Weights of a small transformer language model.
Size: 10 layers, width 224, 7 heads of 32, MLP 896 tanh GELU, vocabulary 2048, 6.57M parameters.
Each number is 200 + 20 x the weight over its row's rms, rounded and kept within 0 to 999. Layers, rows and columns count from 0. The size before them is the row's rms in percent of the matrix's.

# layer 2 MLP up, 896x224, rms 0.245, rows 513-528, columns 0-223
096,219,171,191,191,218,204,174,239,196,190,163,218,213,181,204,191,178,212,159,182,194,197,194,208,172,190,177,216,169,216,217,187,198,213,199,243,180,191,207,172,201,196,187,203,215,196,190,190,168,181,194,189,191,185,154,150,213,201,210,225,193,204,222,209,233,215,203,238,200,214,176,181,192,202,198,213,221,263,180,195,193,196,199,214,210,260,203,235,195,189,182,191,206,199,178,190,197,222,216,208,202,227,210,236,176,209,220,185,199,158,238,191,196,162,187,200,206,200,228,190,195,199,222,216,220,221,181,193,220,223,198,195,197,197,212,196,226,183,200,192,229,221,203,190,169,203,191,155,189,222,208,185,175,187,228,179,213,189,194,237,200,212,179,232,209,199,189,201,204,224,189,241,173,226,175,185,206,176,221,202,189,235,192,219,162,200,234,208,158,205,208,219,224,194,220,200,210,197,173,225,213,223,203,214,188,148,197,194,193,183,200,197,207,152,217,197,184,202,187,206,221,218,235,179
102,194,201,210,199,162,192,222,211,194,197,185,212,237,171,191,206,183,205,193,187,208,232,204,221,196,192,185,209,201,235,192,205,189,208,186,215,219,198,177,233,175,196,190,171,188,178,168,170,201,201,194,191,195,191,225,186,169,185,179,217,209,188,202,194,245,179,156,160,203,197,149,188,220,184,204,210,214,214,187,166,181,211,217,238,189,200,192,207,221,208,180,244,207,203,215,174,214,186,168,187,187,226,197,276,245,229,193,201,192,196,189,193,157,208,203,161,204,203,184,190,191,216,234,205,236,186,205,223,225,193,214,187,193,202,200,208,205,227,181,200,195,181,182,194,206,251,190,212,211,176,188,171,183,204,157,211,233,234,197,228,165,222,208,178,187,223,225,186,201,204,177,221,190,191,199,198,175,197,187,201,217,213,187,166,200,204,207,210,198,159,181,217,205,216,236,187,216,215,191,231,209,211,222,218,188,203,191,206,217,158,189,197,197,210,168,192,170,184,190,215,208,207,243,219
093,166,160,157,188,171,207,217,154,221,220,208,201,205,197,192,171,211,200,206,176,178,209,170,175,181,178,226,212,189,190,232,188,195,196,224,219,192,230,180,202,177,224,193,215,211,192,170,175,188,210,190,185,212,172,205,211,190,185,181,212,196,219,205,162,181,227,195,167,189,147,155,198,199,198,198,209,194,177,184,221,211,221,194,218,193,245,205,196,236,155,175,191,231,228,188,167,216,174,216,197,196,171,197,207,206,206,183,209,199,177,189,240,217,181,227,244,174,206,211,199,239,207,207,193,183,183,195,183,211,217,216,182,189,212,193,181,180,216,219,225,197,199,224,206,231,214,204,198,207,196,209,166,155,227,208,190,185,214,228,178,201,210,200,214,188,229,215,197,196,215,195,163,219,207,214,192,208,162,174,188,205,213,238,188,208,231,198,191,228,187,208,211,198,182,195,226,228,206,180,185,206,214,170,180,186,205,206,232,209,220,216,198,189,201,176,236,196,201,185,219,252,165,187,200
103,188,178,183,155,233,184,183,183,216,219,195,214,199,198,196,192,197,222,218,228,238,197,190,180,192,195,198,173,212,214,165,168,186,221,203,221,203,146,179,218,190,225,248,225,221,199,168,166,242,182,208,183,212,189,232,179,225,181,216,203,201,207,218,210,189,212,216,168,216,219,171,213,194,179,200,203,196,252,180,188,183,221,174,187,211,215,222,181,207,186,196,222,191,203,165,184,199,193,214,200,229,214,205,222,192,185,249,227,182,200,233,194,187,187,198,178,200,166,185,197,231,177,192,234,181,202,199,213,194,224,178,209,248,195,207,190,219,222,196,224,207,211,198,242,203,198,188,170,232,215,197,204,207,184,200,192,196,228,213,217,216,199,203,191,236,215,154,215,223,175,175,157,190,198,181,208,191,193,185,198,204,200,181,187,201,179,167,183,183,209,189,194,162,236,188,185,224,176,157,208,210,179,208,182,163,206,187,195,197,201,227,185,174,226,211,210,212,193,201,212,181,202,218,234
103,203,224,151,203,197,193,178,198,179,209,188,212,197,191,185,225,197,201,186,225,229,195,228,222,207,199,167,226,217,205,203,175,211,200,234,188,181,168,192,150,204,199,168,160,205,232,173,218,202,208,227,190,203,197,188,217,207,173,201,205,184,201,232,200,192,196,241,168,178,199,206,214,225,219,199,159,239,234,190,189,214,221,167,194,150,207,193,197,207,245,198,230,209,202,166,222,176,210,167,221,166,207,216,226,217,199,180,217,214,221,190,231,176,193,193,159,203,208,212,186,215,208,208,224,247,210,227,233,172,196,202,209,219,171,219,183,221,212,211,198,188,203,195,173,181,205,202,176,207,207,181,186,185,176,157,180,185,225,198,214,196,214,179,197,215,200,197,218,157,234,203,209,153,215,207,178,191,198,200,225,163,183,205,178,213,209,208,187,179,219,196,217,224,190,216,215,189,169,164,219,216,197,184,210,171,224,223,199,189,197,212,177,224,215,201,198,197,182,205,224,199,179,175,191
109,208,208,184,202,177,201,145,221,208,203,206,209,230,200,212,198,203,225,216,185,213,198,204,200,202,190,191,193,175,218,206,210,154,171,217,222,195,190,223,179,228,144,181,220,203,176,248,193,198,191,209,207,205,195,201,204,185,231,206,214,187,204,195,185,209,184,235,192,175,221,174,203,184,235,241,173,197,222,222,249,183,207,193,185,209,193,213,200,230,188,203,164,182,206,185,170,231,203,209,213,209,143,227,170,227,207,196,209,192,199,211,173,191,180,184,176,196,182,211,218,170,206,203,195,176,186,182,212,207,194,211,165,167,226,176,166,210,195,210,207,191,198,191,189,219,181,158,200,177,209,201,168,157,160,220,219,177,221,181,212,183,198,228,190,183,189,192,226,233,224,208,199,240,191,206,217,194,196,194,180,195,203,207,195,211,207,182,201,203,199,208,240,222,227,219,205,200,198,205,233,238,189,216,226,244,183,190,208,218,195,225,209,198,200,188,166,239,205,228,225,216,206,213,241
097,213,177,224,188,199,236,249,176,207,189,181,212,183,215,200,202,237,198,211,196,179,201,152,177,201,202,212,177,172,217,196,206,189,199,173,193,198,201,183,162,241,209,214,224,198,214,177,183,176,237,201,204,196,185,225,174,189,189,181,191,180,200,185,241,232,212,207,206,217,231,235,197,205,202,223,175,197,188,230,181,193,165,184,206,197,189,224,197,222,207,200,189,201,222,174,208,196,220,189,182,200,201,202,211,167,203,223,184,188,182,214,155,170,167,203,186,224,200,178,172,179,174,214,195,187,189,179,213,199,184,191,171,174,193,229,163,233,201,187,209,217,179,206,209,214,205,199,208,176,235,199,190,208,193,227,217,183,192,217,203,193,201,187,232,201,235,218,216,222,200,194,199,155,184,211,198,188,169,205,187,227,221,201,214,179,216,225,142,197,220,194,192,212,244,183,211,174,244,194,234,247,230,181,211,217,210,208,216,157,194,209,208,191,220,175,203,204,205,165,190,168,191,229,187
092,227,225,259,189,209,207,222,195,185,208,181,198,188,195,201,206,219,198,178,200,163,201,196,216,177,200,192,179,186,218,231,176,193,214,187,193,218,207,194,211,161,199,183,212,170,230,209,172,188,174,177,191,205,156,191,203,194,189,248,239,188,211,173,198,170,190,226,138,212,191,157,204,203,226,190,193,199,219,222,194,233,221,187,152,190,219,209,239,184,208,221,203,184,182,204,226,212,177,193,239,200,186,207,190,206,215,214,207,206,175,179,153,189,210,199,220,225,188,201,197,192,195,214,242,192,205,180,225,211,194,184,184,208,227,197,195,180,184,194,213,218,199,192,181,199,201,175,211,195,168,169,228,235,192,240,227,191,204,220,212,201,203,171,208,218,209,212,167,212,225,179,162,202,200,182,212,215,201,205,210,219,186,222,215,226,223,198,205,189,191,185,203,208,206,215,190,211,190,228,181,179,187,230,219,209,160,238,193,207,175,218,190,195,206,248,201,241,207,196,205,237,213,174,227
088,229,191,192,231,201,186,205,219,163,218,201,183,182,182,206,214,196,194,195,221,187,189,170,187,187,187,197,195,215,211,190,175,176,164,178,195,224,198,209,187,191,195,179,211,165,185,182,182,212,238,195,216,185,196,215,200,180,186,201,212,158,191,235,155,211,220,195,216,194,188,190,153,177,225,203,233,211,180,193,194,206,196,218,200,253,220,220,194,225,220,202,201,192,168,185,164,197,224,179,236,190,223,186,192,216,209,203,189,207,219,181,213,206,185,221,198,194,203,199,195,185,217,186,212,193,189,205,227,226,220,173,207,219,183,197,203,188,193,168,209,201,224,204,193,172,218,192,237,201,208,163,200,213,210,200,191,166,198,189,178,223,202,210,228,159,203,189,229,213,234,169,169,160,197,180,183,205,211,168,187,207,176,202,176,229,207,254,204,202,225,185,221,197,205,203,181,216,224,190,191,195,221,236,190,171,232,163,192,243,168,248,203,198,238,228,191,208,163,190,197,203,232,215,230
104,207,187,147,183,227,197,208,179,188,210,232,187,210,227,180,196,203,238,188,195,206,150,243,168,208,197,187,183,205,210,190,224,213,219,190,213,222,186,191,213,193,218,169,186,168,182,246,216,213,164,243,212,185,163,229,192,208,176,200,228,176,220,200,213,189,227,163,186,213,239,200,190,172,206,204,217,210,197,209,193,204,239,199,194,207,220,173,207,208,221,210,209,203,243,162,187,185,205,195,205,216,169,222,229,189,212,190,199,200,188,216,189,212,209,186,183,176,205,227,191,201,152,188,207,175,163,218,213,207,239,212,221,206,172,181,185,232,204,196,193,227,208,206,173,214,171,219,186,205,216,199,176,188,182,195,173,207,220,202,210,210,173,163,198,211,207,162,248,198,203,202,214,233,202,205,166,228,176,191,216,246,189,205,210,182,214,186,206,196,208,199,205,236,205,177,225,171,198,173,207,222,216,194,201,210,167,216,238,194,207,206,228,190,216,212,214,228,206,215,217,193,182,203,202
097,211,215,170,197,197,197,183,199,196,214,187,198,151,206,207,196,176,172,192,192,180,205,171,202,186,193,175,185,145,204,186,213,201,200,216,179,180,207,179,198,198,219,222,208,203,180,198,212,241,209,181,228,170,200,212,197,224,239,217,209,172,191,170,176,228,205,217,162,204,235,161,221,217,187,184,194,189,204,255,211,194,219,162,197,177,204,220,223,186,181,223,214,211,217,210,191,208,186,200,187,208,187,211,225,198,230,221,186,209,199,215,185,177,218,193,210,243,184,176,166,194,225,214,189,189,194,193,194,219,220,207,165,184,208,217,199,204,227,191,225,207,232,181,209,206,224,220,193,192,193,195,217,182,174,251,204,228,168,148,169,189,210,191,212,164,209,207,230,201,164,179,234,163,215,171,212,188,208,211,193,186,228,197,177,211,208,174,204,248,218,204,213,219,201,219,196,195,187,214,184,195,205,221,244,228,205,218,193,185,211,217,170,217,199,197,163,195,214,233,226,180,207,230,212
096,232,182,190,235,169,195,190,221,243,203,189,152,190,175,217,215,209,187,194,225,219,163,203,176,191,211,181,209,205,214,171,217,207,211,214,176,233,212,209,239,182,223,190,233,195,184,227,191,204,210,197,223,199,207,223,217,236,200,183,164,192,221,205,192,183,200,173,170,199,220,156,202,220,190,201,185,199,227,210,175,157,187,177,206,189,204,208,195,192,227,160,205,214,253,210,223,219,205,181,188,180,171,209,182,211,196,179,214,222,199,208,195,175,222,174,194,220,187,217,196,191,222,177,204,194,189,200,161,218,199,206,199,193,178,181,192,183,235,200,209,209,193,191,236,217,199,208,217,191,225,200,197,219,184,222,204,169,149,197,199,191,228,195,175,211,201,211,165,173,161,210,216,192,207,171,188,174,216,193,196,227,177,157,170,202,210,175,217,186,228,224,211,162,212,183,243,221,200,167,203,161,186,193,212,214,176,205,202,181,185,228,215,189,227,201,197,193,206,233,222,186,231,191,201
108,189,201,212,197,253,210,216,207,188,185,206,204,204,197,161,203,227,237,177,219,198,205,210,182,202,216,198,218,195,165,197,217,185,228,206,184,185,151,184,213,199,134,217,195,244,202,228,165,201,191,198,210,202,246,201,268,186,202,194,202,199,229,176,224,185,203,196,219,195,169,225,205,200,206,193,171,192,197,180,228,238,218,182,216,214,213,195,202,220,182,222,187,196,191,175,232,206,208,206,228,200,199,206,194,185,184,202,172,251,204,186,211,220,187,229,225,184,180,192,204,174,214,206,203,192,202,218,173,166,178,204,126,214,180,197,198,193,229,197,184,210,199,202,205,178,202,175,198,171,238,197,183,182,185,175,213,201,198,216,204,186,184,218,204,193,228,197,192,194,187,218,192,177,222,234,198,211,192,193,194,216,181,196,194,227,238,207,205,197,202,204,229,221,204,195,200,192,192,179,214,210,161,203,187,178,185,176,169,199,177,230,188,233,213,175,176,193,211,169,186,231,203,180,234
103,204,198,195,177,179,221,181,204,163,172,198,235,200,222,191,218,177,193,177,261,226,183,174,204,189,174,187,208,180,213,181,172,225,194,200,211,165,208,252,211,195,224,210,204,201,226,192,205,208,170,235,205,202,180,243,172,170,171,180,172,183,199,201,180,209,177,182,181,194,197,206,198,215,182,198,231,186,175,191,237,205,214,189,224,190,229,191,233,220,221,187,225,170,209,205,209,217,196,203,173,226,233,185,208,217,194,231,225,177,209,230,205,189,179,188,197,203,231,226,210,193,176,207,220,170,205,177,193,195,192,211,190,201,200,201,187,210,238,208,194,167,202,206,206,245,199,211,187,195,198,212,215,230,195,173,194,198,183,210,172,168,189,201,214,198,253,220,209,201,247,218,236,176,195,206,218,206,194,195,202,190,199,181,235,218,218,222,171,157,169,174,232,207,181,198,215,185,192,207,201,227,195,217,158,229,201,193,177,179,177,180,213,209,175,210,170,193,197,170,187,202,203,204,177
098,211,177,197,166,176,192,220,214,194,177,240,184,189,207,230,207,187,186,193,191,205,162,185,193,196,179,212,225,181,164,171,203,210,219,200,177,231,213,205,213,200,185,150,194,211,192,238,196,204,208,219,211,195,203,212,206,210,218,226,202,215,215,218,173,187,211,201,220,184,166,198,191,168,216,205,213,156,207,189,215,185,223,212,161,220,182,184,228,190,209,155,197,201,235,198,257,248,179,182,202,198,188,187,231,232,208,206,169,188,226,220,180,193,199,224,175,191,176,221,215,192,267,180,222,182,213,200,202,200,186,193,263,172,212,194,212,201,172,195,210,188,216,177,221,222,214,217,185,196,200,195,192,195,183,185,225,192,172,206,227,204,212,202,229,199,208,189,237,225,177,184,191,217,226,192,231,211,178,224,184,212,205,186,203,204,177,200,189,205,209,226,198,197,210,195,209,175,229,191,149,186,195,188,212,187,201,182,194,228,191,189,213,234,202,165,221,181,218,195,177,192,158,213,202
088,255,197,223,196,248,223,209,209,156,165,224,187,220,205,209,204,189,249,181,214,209,190,178,197,204,230,210,207,190,225,217,213,206,169,195,237,166,183,185,212,227,197,170,226,181,210,203,182,212,216,191,198,184,188,190,214,172,194,200,221,195,213,193,205,174,201,184,215,179,212,199,224,186,202,196,159,197,182,191,219,194,234,237,178,211,180,197,212,226,192,194,169,219,190,176,228,186,188,175,212,185,180,196,197,207,198,209,191,188,179,196,228,176,176,213,191,202,178,190,228,174,207,203,229,206,165,195,209,167,200,175,193,180,189,180,219,195,233,226,165,206,210,160,211,219,217,196,223,204,206,198,211,180,161,196,208,164,170,206,204,174,227,224,186,237,212,202,199,215,195,180,245,224,194,203,174,220,215,226,228,198,199,167,171,207,183,191,181,223,211,206,186,193,207,212,228,158,218,201,189,214,178,178,205,208,217,211,181,198,199,206,252,220,194,184,208,247,207,156,209,195,165,182,202
# layer 2 MLP down (transposed), 896x224, rms 0.228, rows 513-527, columns 0-223
097,202,206,206,202,236,203,191,202,187,189,194,167,234,211,186,186,197,214,190,202,233,247,223,214,209,186,185,212,240,190,202,173,190,210,203,180,205,217,164,231,235,204,209,171,208,178,196,219,177,226,219,173,185,190,207,240,198,213,190,186,172,190,213,237,217,181,210,173,209,209,198,192,171,205,181,197,207,214,185,199,219,199,237,177,221,211,219,184,191,225,195,178,234,189,226,207,185,212,187,219,185,232,151,198,199,201,224,193,204,194,190,181,221,217,180,200,186,218,173,168,167,196,169,175,217,172,181,217,177,165,224,197,193,235,184,233,182,216,204,223,187,191,210,193,210,203,205,239,201,209,184,205,235,194,215,212,202,208,215,179,224,214,219,196,169,199,220,185,222,190,238,182,164,208,237,240,186,229,159,196,235,192,202,201,203,200,185,205,206,218,178,167,167,205,178,203,182,192,201,167,176,206,218,203,203,204,233,234,200,244,243,209,201,222,210,188,202,218,211,212,200,217,212,246
095,186,211,204,174,201,199,199,184,220,219,217,211,194,222,201,208,205,172,236,185,189,222,208,193,221,246,173,156,199,174,178,187,189,171,233,192,181,256,201,192,169,185,227,210,212,206,231,215,188,217,236,180,195,183,219,187,190,195,236,204,226,190,205,204,192,175,197,198,182,220,215,196,175,171,189,164,222,193,257,226,212,207,158,204,230,195,217,170,241,175,207,201,178,213,244,163,243,193,215,228,195,205,223,174,200,190,202,190,195,201,209,222,227,196,165,212,216,214,193,220,188,236,186,188,198,215,189,205,207,196,196,177,211,187,169,217,213,195,185,203,185,176,194,202,228,161,220,179,192,210,218,210,233,207,200,183,192,183,212,175,183,209,198,203,205,192,206,182,203,188,195,241,173,254,212,199,191,197,227,210,223,212,167,170,223,186,228,209,164,175,180,200,210,221,187,193,217,174,207,167,198,208,178,181,208,189,211,192,223,226,210,211,178,184,181,193,215,182,221,217,175,202,223,184
090,202,214,250,194,244,197,200,177,218,209,201,224,207,170,219,186,188,187,215,198,218,183,198,235,173,215,195,213,203,196,203,236,185,159,199,156,224,205,225,207,189,211,203,229,225,206,212,183,180,165,207,166,163,179,218,193,198,203,188,163,184,204,224,216,241,201,186,199,196,194,229,193,219,224,216,191,232,240,190,183,177,226,214,203,225,216,226,198,203,202,201,201,193,179,201,222,201,202,204,205,192,214,224,220,147,191,225,199,172,204,202,187,242,195,226,162,208,196,217,236,199,197,195,175,196,235,201,232,209,214,180,224,218,212,203,166,185,180,205,190,185,190,203,197,185,237,205,184,177,194,213,160,207,192,169,237,212,217,198,221,202,191,192,207,196,189,180,196,224,220,229,223,214,161,204,206,227,183,197,192,218,224,226,217,211,170,202,204,167,174,170,165,179,190,188,202,231,184,201,235,170,196,201,187,226,190,220,230,182,182,225,195,246,184,170,214,179,200,195,208,185,194,189,188
100,199,227,174,207,205,198,211,233,198,170,194,209,181,202,200,208,231,174,171,198,212,179,221,181,164,203,154,206,211,176,204,197,172,187,203,175,227,212,224,188,186,198,198,177,189,207,184,221,177,232,182,207,197,202,174,198,233,182,173,197,200,168,200,178,176,216,183,191,199,198,211,190,240,196,231,228,193,205,204,199,223,231,184,206,193,206,166,188,200,183,211,232,205,195,214,158,213,202,180,196,206,216,187,187,183,212,181,183,209,207,205,192,206,200,192,186,228,188,223,206,173,227,227,178,213,191,157,188,198,198,227,225,195,188,178,201,173,191,201,240,187,189,243,199,160,202,205,205,175,152,215,183,217,229,204,223,190,221,196,200,225,220,200,169,185,237,195,155,198,223,252,245,192,192,209,183,180,190,157,213,211,233,214,224,181,206,202,154,179,163,191,146,220,190,203,197,228,218,227,163,185,208,194,218,196,196,209,202,218,195,189,226,217,201,182,214,200,200,198,174,221,204,171,203
106,185,194,217,196,194,166,208,233,195,200,194,188,194,162,189,218,221,186,178,224,188,189,214,197,169,168,190,169,231,170,238,220,183,226,224,215,200,201,181,188,185,205,164,195,180,233,190,232,175,216,202,196,204,210,212,211,229,188,217,214,192,202,189,159,182,217,159,204,232,187,163,216,214,188,214,210,193,230,191,194,219,191,235,163,191,192,236,166,153,205,207,168,209,214,178,194,196,215,189,183,166,194,173,194,242,213,198,193,196,213,183,197,205,209,186,194,218,176,212,193,200,225,218,198,185,226,168,183,174,207,233,186,209,208,185,169,182,191,207,211,215,207,190,220,196,191,239,159,218,178,203,210,225,188,188,198,169,198,192,203,228,230,204,202,206,222,168,211,191,202,215,209,203,190,219,226,187,162,206,191,163,198,256,223,197,225,206,243,199,220,228,196,189,213,214,183,179,177,189,181,219,209,177,185,215,222,223,181,201,207,160,214,206,206,203,224,225,200,253,181,192,207,220,189
099,172,219,203,223,185,210,205,185,197,202,185,217,205,186,225,187,234,172,220,203,194,199,189,187,181,177,205,196,194,182,197,175,209,199,226,209,202,185,207,189,169,217,189,226,204,218,189,207,221,215,185,209,174,233,177,171,195,207,194,203,183,213,189,193,205,202,130,203,193,162,179,200,190,191,211,193,193,193,199,194,195,221,204,200,206,170,166,208,204,224,216,204,187,172,192,204,166,172,196,187,169,215,189,177,219,250,212,203,211,214,226,237,181,217,207,228,225,192,174,219,208,177,226,213,216,226,197,227,182,188,194,203,228,176,239,213,179,246,191,200,188,202,191,257,192,207,205,203,209,196,180,235,203,223,220,184,189,229,217,232,194,217,200,175,147,226,213,214,187,186,230,201,218,203,202,200,188,240,226,205,181,202,194,182,223,193,222,227,210,189,176,165,175,223,206,192,203,211,186,230,195,237,182,198,195,234,184,213,215,238,171,186,194,217,197,247,209,206,194,236,213,173,175,149
097,208,196,199,237,193,201,243,236,181,213,191,208,181,198,197,209,233,156,220,209,189,222,236,204,196,196,228,159,191,213,208,214,203,180,226,198,211,176,225,192,209,177,191,211,188,215,258,184,202,189,184,160,213,193,227,188,228,185,211,187,216,193,240,214,197,235,222,188,223,192,198,208,207,179,215,193,206,153,221,227,224,185,208,208,177,174,195,181,191,218,193,214,145,189,200,199,198,213,191,189,192,171,220,228,201,197,232,238,225,174,186,204,185,180,192,220,215,163,187,192,185,185,217,195,180,236,220,164,201,235,210,235,227,189,193,174,188,189,199,192,254,167,199,189,183,208,230,163,222,204,206,174,218,205,199,207,182,180,194,232,194,187,203,227,215,196,198,176,222,156,205,190,184,228,193,244,199,191,194,204,186,219,168,214,189,187,211,199,189,205,220,199,218,223,196,216,209,182,171,194,189,176,180,183,205,224,196,196,206,172,184,212,187,216,201,227,239,216,205,206,185,164,220,193
103,215,174,183,204,240,210,201,178,211,201,203,192,195,236,213,192,207,196,216,214,233,191,200,150,213,198,231,186,201,192,193,182,206,193,203,173,221,180,208,181,183,203,188,189,217,176,175,220,197,169,182,209,211,221,170,164,198,217,218,208,203,206,187,217,245,182,214,205,171,190,196,217,169,188,171,198,184,197,184,221,220,210,221,222,202,204,222,242,183,199,221,212,197,241,212,193,202,176,210,194,195,203,187,216,166,203,151,246,211,220,175,201,196,203,203,204,193,182,186,219,172,221,194,184,238,203,204,190,219,198,173,197,178,173,233,210,206,182,197,188,197,169,203,248,226,231,211,189,196,205,215,191,169,196,131,198,180,177,175,215,172,186,204,199,161,181,218,224,188,170,209,227,162,201,218,210,212,211,179,158,194,233,185,198,160,188,171,193,179,224,189,179,198,199,219,205,190,173,240,174,196,206,196,177,172,166,199,190,187,203,208,226,187,215,207,212,191,211,223,197,181,166,220,177
086,153,215,201,193,192,216,179,218,202,218,208,193,215,210,195,196,194,208,217,174,225,221,209,220,186,189,191,209,184,199,239,213,213,177,239,186,185,170,186,205,196,210,204,180,250,213,199,221,203,219,195,249,197,173,165,177,239,216,214,225,210,216,208,210,218,201,222,180,205,203,226,192,165,210,172,191,214,182,211,184,197,174,185,191,222,199,220,193,178,149,180,259,165,191,191,202,169,169,211,235,213,185,222,206,220,204,226,201,200,205,203,242,232,216,220,216,220,209,212,204,215,226,212,180,207,174,197,204,184,232,194,184,241,213,198,222,207,181,203,185,226,193,191,184,204,164,206,198,201,222,215,227,205,224,197,240,234,177,209,210,190,206,203,201,231,168,217,179,167,183,194,188,168,223,200,216,201,206,169,210,184,180,200,195,176,185,190,222,142,230,192,186,237,206,188,177,200,223,203,206,211,231,209,219,246,206,203,219,191,239,203,203,183,201,185,182,176,182,195,224,194,213,194,204
097,210,213,214,202,208,193,178,193,214,182,209,209,226,179,202,213,203,194,182,205,223,217,182,177,223,183,187,203,223,187,218,206,165,189,153,214,228,237,192,218,161,171,206,223,155,235,201,219,201,226,195,210,225,189,195,211,202,209,204,238,211,182,177,218,174,189,191,207,226,184,212,221,199,228,225,175,227,201,172,187,174,227,180,206,198,215,216,189,221,226,189,185,181,193,238,182,225,224,184,207,202,209,191,218,199,244,220,175,199,214,185,201,197,169,218,203,217,232,221,211,157,205,218,209,209,251,221,181,167,169,211,199,177,245,186,192,201,201,190,183,174,200,181,215,220,207,213,208,186,198,186,211,212,193,194,213,175,168,197,165,222,217,198,166,201,210,201,172,223,229,198,200,193,224,206,214,198,173,241,206,198,218,205,204,172,178,190,229,213,206,249,218,208,188,192,235,208,180,211,198,159,197,145,175,186,220,206,228,222,215,220,201,162,179,196,182,178,220,183,231,194,200,208,203
091,207,201,212,188,196,192,241,192,231,182,188,234,195,176,205,213,195,203,181,198,221,204,213,196,213,183,214,224,232,173,217,179,192,248,219,221,171,193,180,185,200,175,195,239,184,209,229,156,208,175,214,220,179,235,219,219,188,187,194,205,201,203,197,232,217,228,177,185,189,217,230,212,159,213,198,192,189,193,187,216,231,177,231,167,211,200,181,177,198,215,225,231,205,175,189,214,227,197,238,216,217,210,208,175,238,207,207,198,197,155,216,213,218,205,166,214,197,183,170,214,223,153,175,196,176,196,228,215,182,212,240,211,204,202,200,177,210,220,189,215,166,192,228,212,224,218,166,188,228,221,186,187,155,223,189,172,186,248,218,232,185,162,192,191,210,199,189,213,213,210,190,196,216,192,196,199,220,177,214,212,178,178,209,190,222,158,206,220,215,202,184,203,222,240,177,192,200,180,199,175,202,188,235,170,203,212,162,203,205,178,227,214,208,196,218,216,213,213,198,206,184,188,208,194
097,241,187,215,198,197,190,228,168,197,190,202,230,183,213,185,189,201,225,200,216,201,228,211,222,196,226,199,202,183,188,201,185,177,179,225,200,185,194,204,211,219,197,165,223,179,168,190,228,201,192,181,196,211,205,204,200,152,188,214,185,237,199,161,220,194,227,225,193,204,205,246,208,195,217,215,200,186,205,206,179,217,165,226,181,181,214,184,178,200,239,153,183,217,200,215,187,183,183,213,175,204,160,202,225,168,228,243,219,191,186,191,221,198,182,213,187,211,214,185,170,213,194,188,208,212,185,203,204,229,239,190,196,218,179,224,192,214,187,237,179,189,213,171,181,205,195,221,209,225,233,180,199,234,189,182,227,229,201,212,198,189,180,223,155,192,205,224,217,195,219,215,197,147,208,192,163,203,159,154,210,193,155,216,218,206,215,172,205,185,184,189,181,185,191,206,210,163,171,201,201,156,211,233,204,219,184,219,219,191,189,220,198,211,187,199,225,169,204,207,187,198,206,226,223
102,204,224,160,197,225,213,195,194,233,173,186,205,184,204,189,230,174,223,224,145,195,176,215,216,244,202,176,221,158,211,166,188,183,205,150,181,185,203,196,229,198,205,208,194,220,206,203,184,173,194,209,172,188,179,216,200,211,197,186,204,216,175,208,199,238,189,189,200,181,204,205,177,205,220,184,204,202,236,230,173,201,188,174,228,196,199,199,191,223,190,229,228,213,196,220,203,149,230,207,200,212,190,186,175,217,192,205,206,160,202,207,220,216,174,153,232,214,204,181,206,213,240,178,183,175,212,195,192,248,242,208,184,177,153,158,225,205,181,209,222,185,195,213,198,165,209,219,194,195,208,217,190,205,218,188,218,208,219,159,179,190,196,204,182,167,199,181,194,193,189,197,223,183,170,191,199,208,201,163,181,216,194,183,178,178,196,186,173,175,203,202,212,195,202,165,206,206,195,188,155,206,188,162,190,210,213,206,178,213,212,194,211,230,191,224,203,211,201,193,201,158,186,202,225
099,202,167,197,215,216,197,193,222,190,186,192,213,203,195,202,217,214,178,206,224,228,218,171,198,208,172,213,226,175,155,199,220,187,226,199,207,221,186,185,177,208,192,179,213,189,226,189,207,219,226,187,257,195,231,182,189,194,216,215,173,251,174,203,221,216,206,238,198,191,182,217,158,231,204,200,205,204,189,197,196,230,221,216,214,253,221,189,162,176,194,199,203,184,189,208,185,189,168,221,193,236,211,220,234,153,193,165,180,198,229,172,192,180,236,181,199,204,161,177,206,212,201,173,198,212,184,206,212,182,171,178,214,197,166,207,222,173,174,238,192,229,212,219,184,211,192,188,198,220,215,208,178,192,215,194,171,181,172,181,193,196,191,211,205,193,197,184,157,201,196,188,226,208,208,183,185,202,187,206,170,203,195,210,174,186,204,156,205,220,227,196,225,178,179,181,197,227,204,211,191,212,202,195,213,212,198,230,213,232,241,187,202,199,237,249,223,181,228,213,201,218,211,203,193
101,195,164,187,201,198,208,190,197,237,207,182,223,193,229,186,192,179,207,191,159,180,168,194,189,156,208,180,206,211,156,211,215,200,205,184,191,232,185,173,187,191,169,256,209,211,197,226,205,204,220,179,203,246,211,216,156,182,235,214,167,208,234,201,199,212,202,213,185,163,208,214,236,194,217,232,171,222,213,226,222,191,206,220,233,199,209,212,233,168,198,191,200,181,198,205,191,190,224,199,189,206,203,203,204,231,195,210,230,212,215,195,210,206,205,213,191,188,196,191,182,189,199,234,216,227,162,208,191,188,189,206,211,181,205,213,227,206,192,210,213,219,242,212,203,201,176,214,189,186,178,175,222,183,187,191,221,246,237,211,186,206,200,232,195,226,194,204,216,180,216,207,180,178,242,212,186,228,188,186,209,199,196,247,191,218,209,189,228,182,198,190,191,214,181,224,193,173,170,211,204,224,251,190,248,183,188,227,194,187,212,183,184,199,187,172,191,193,195,180,189,195,249,232,197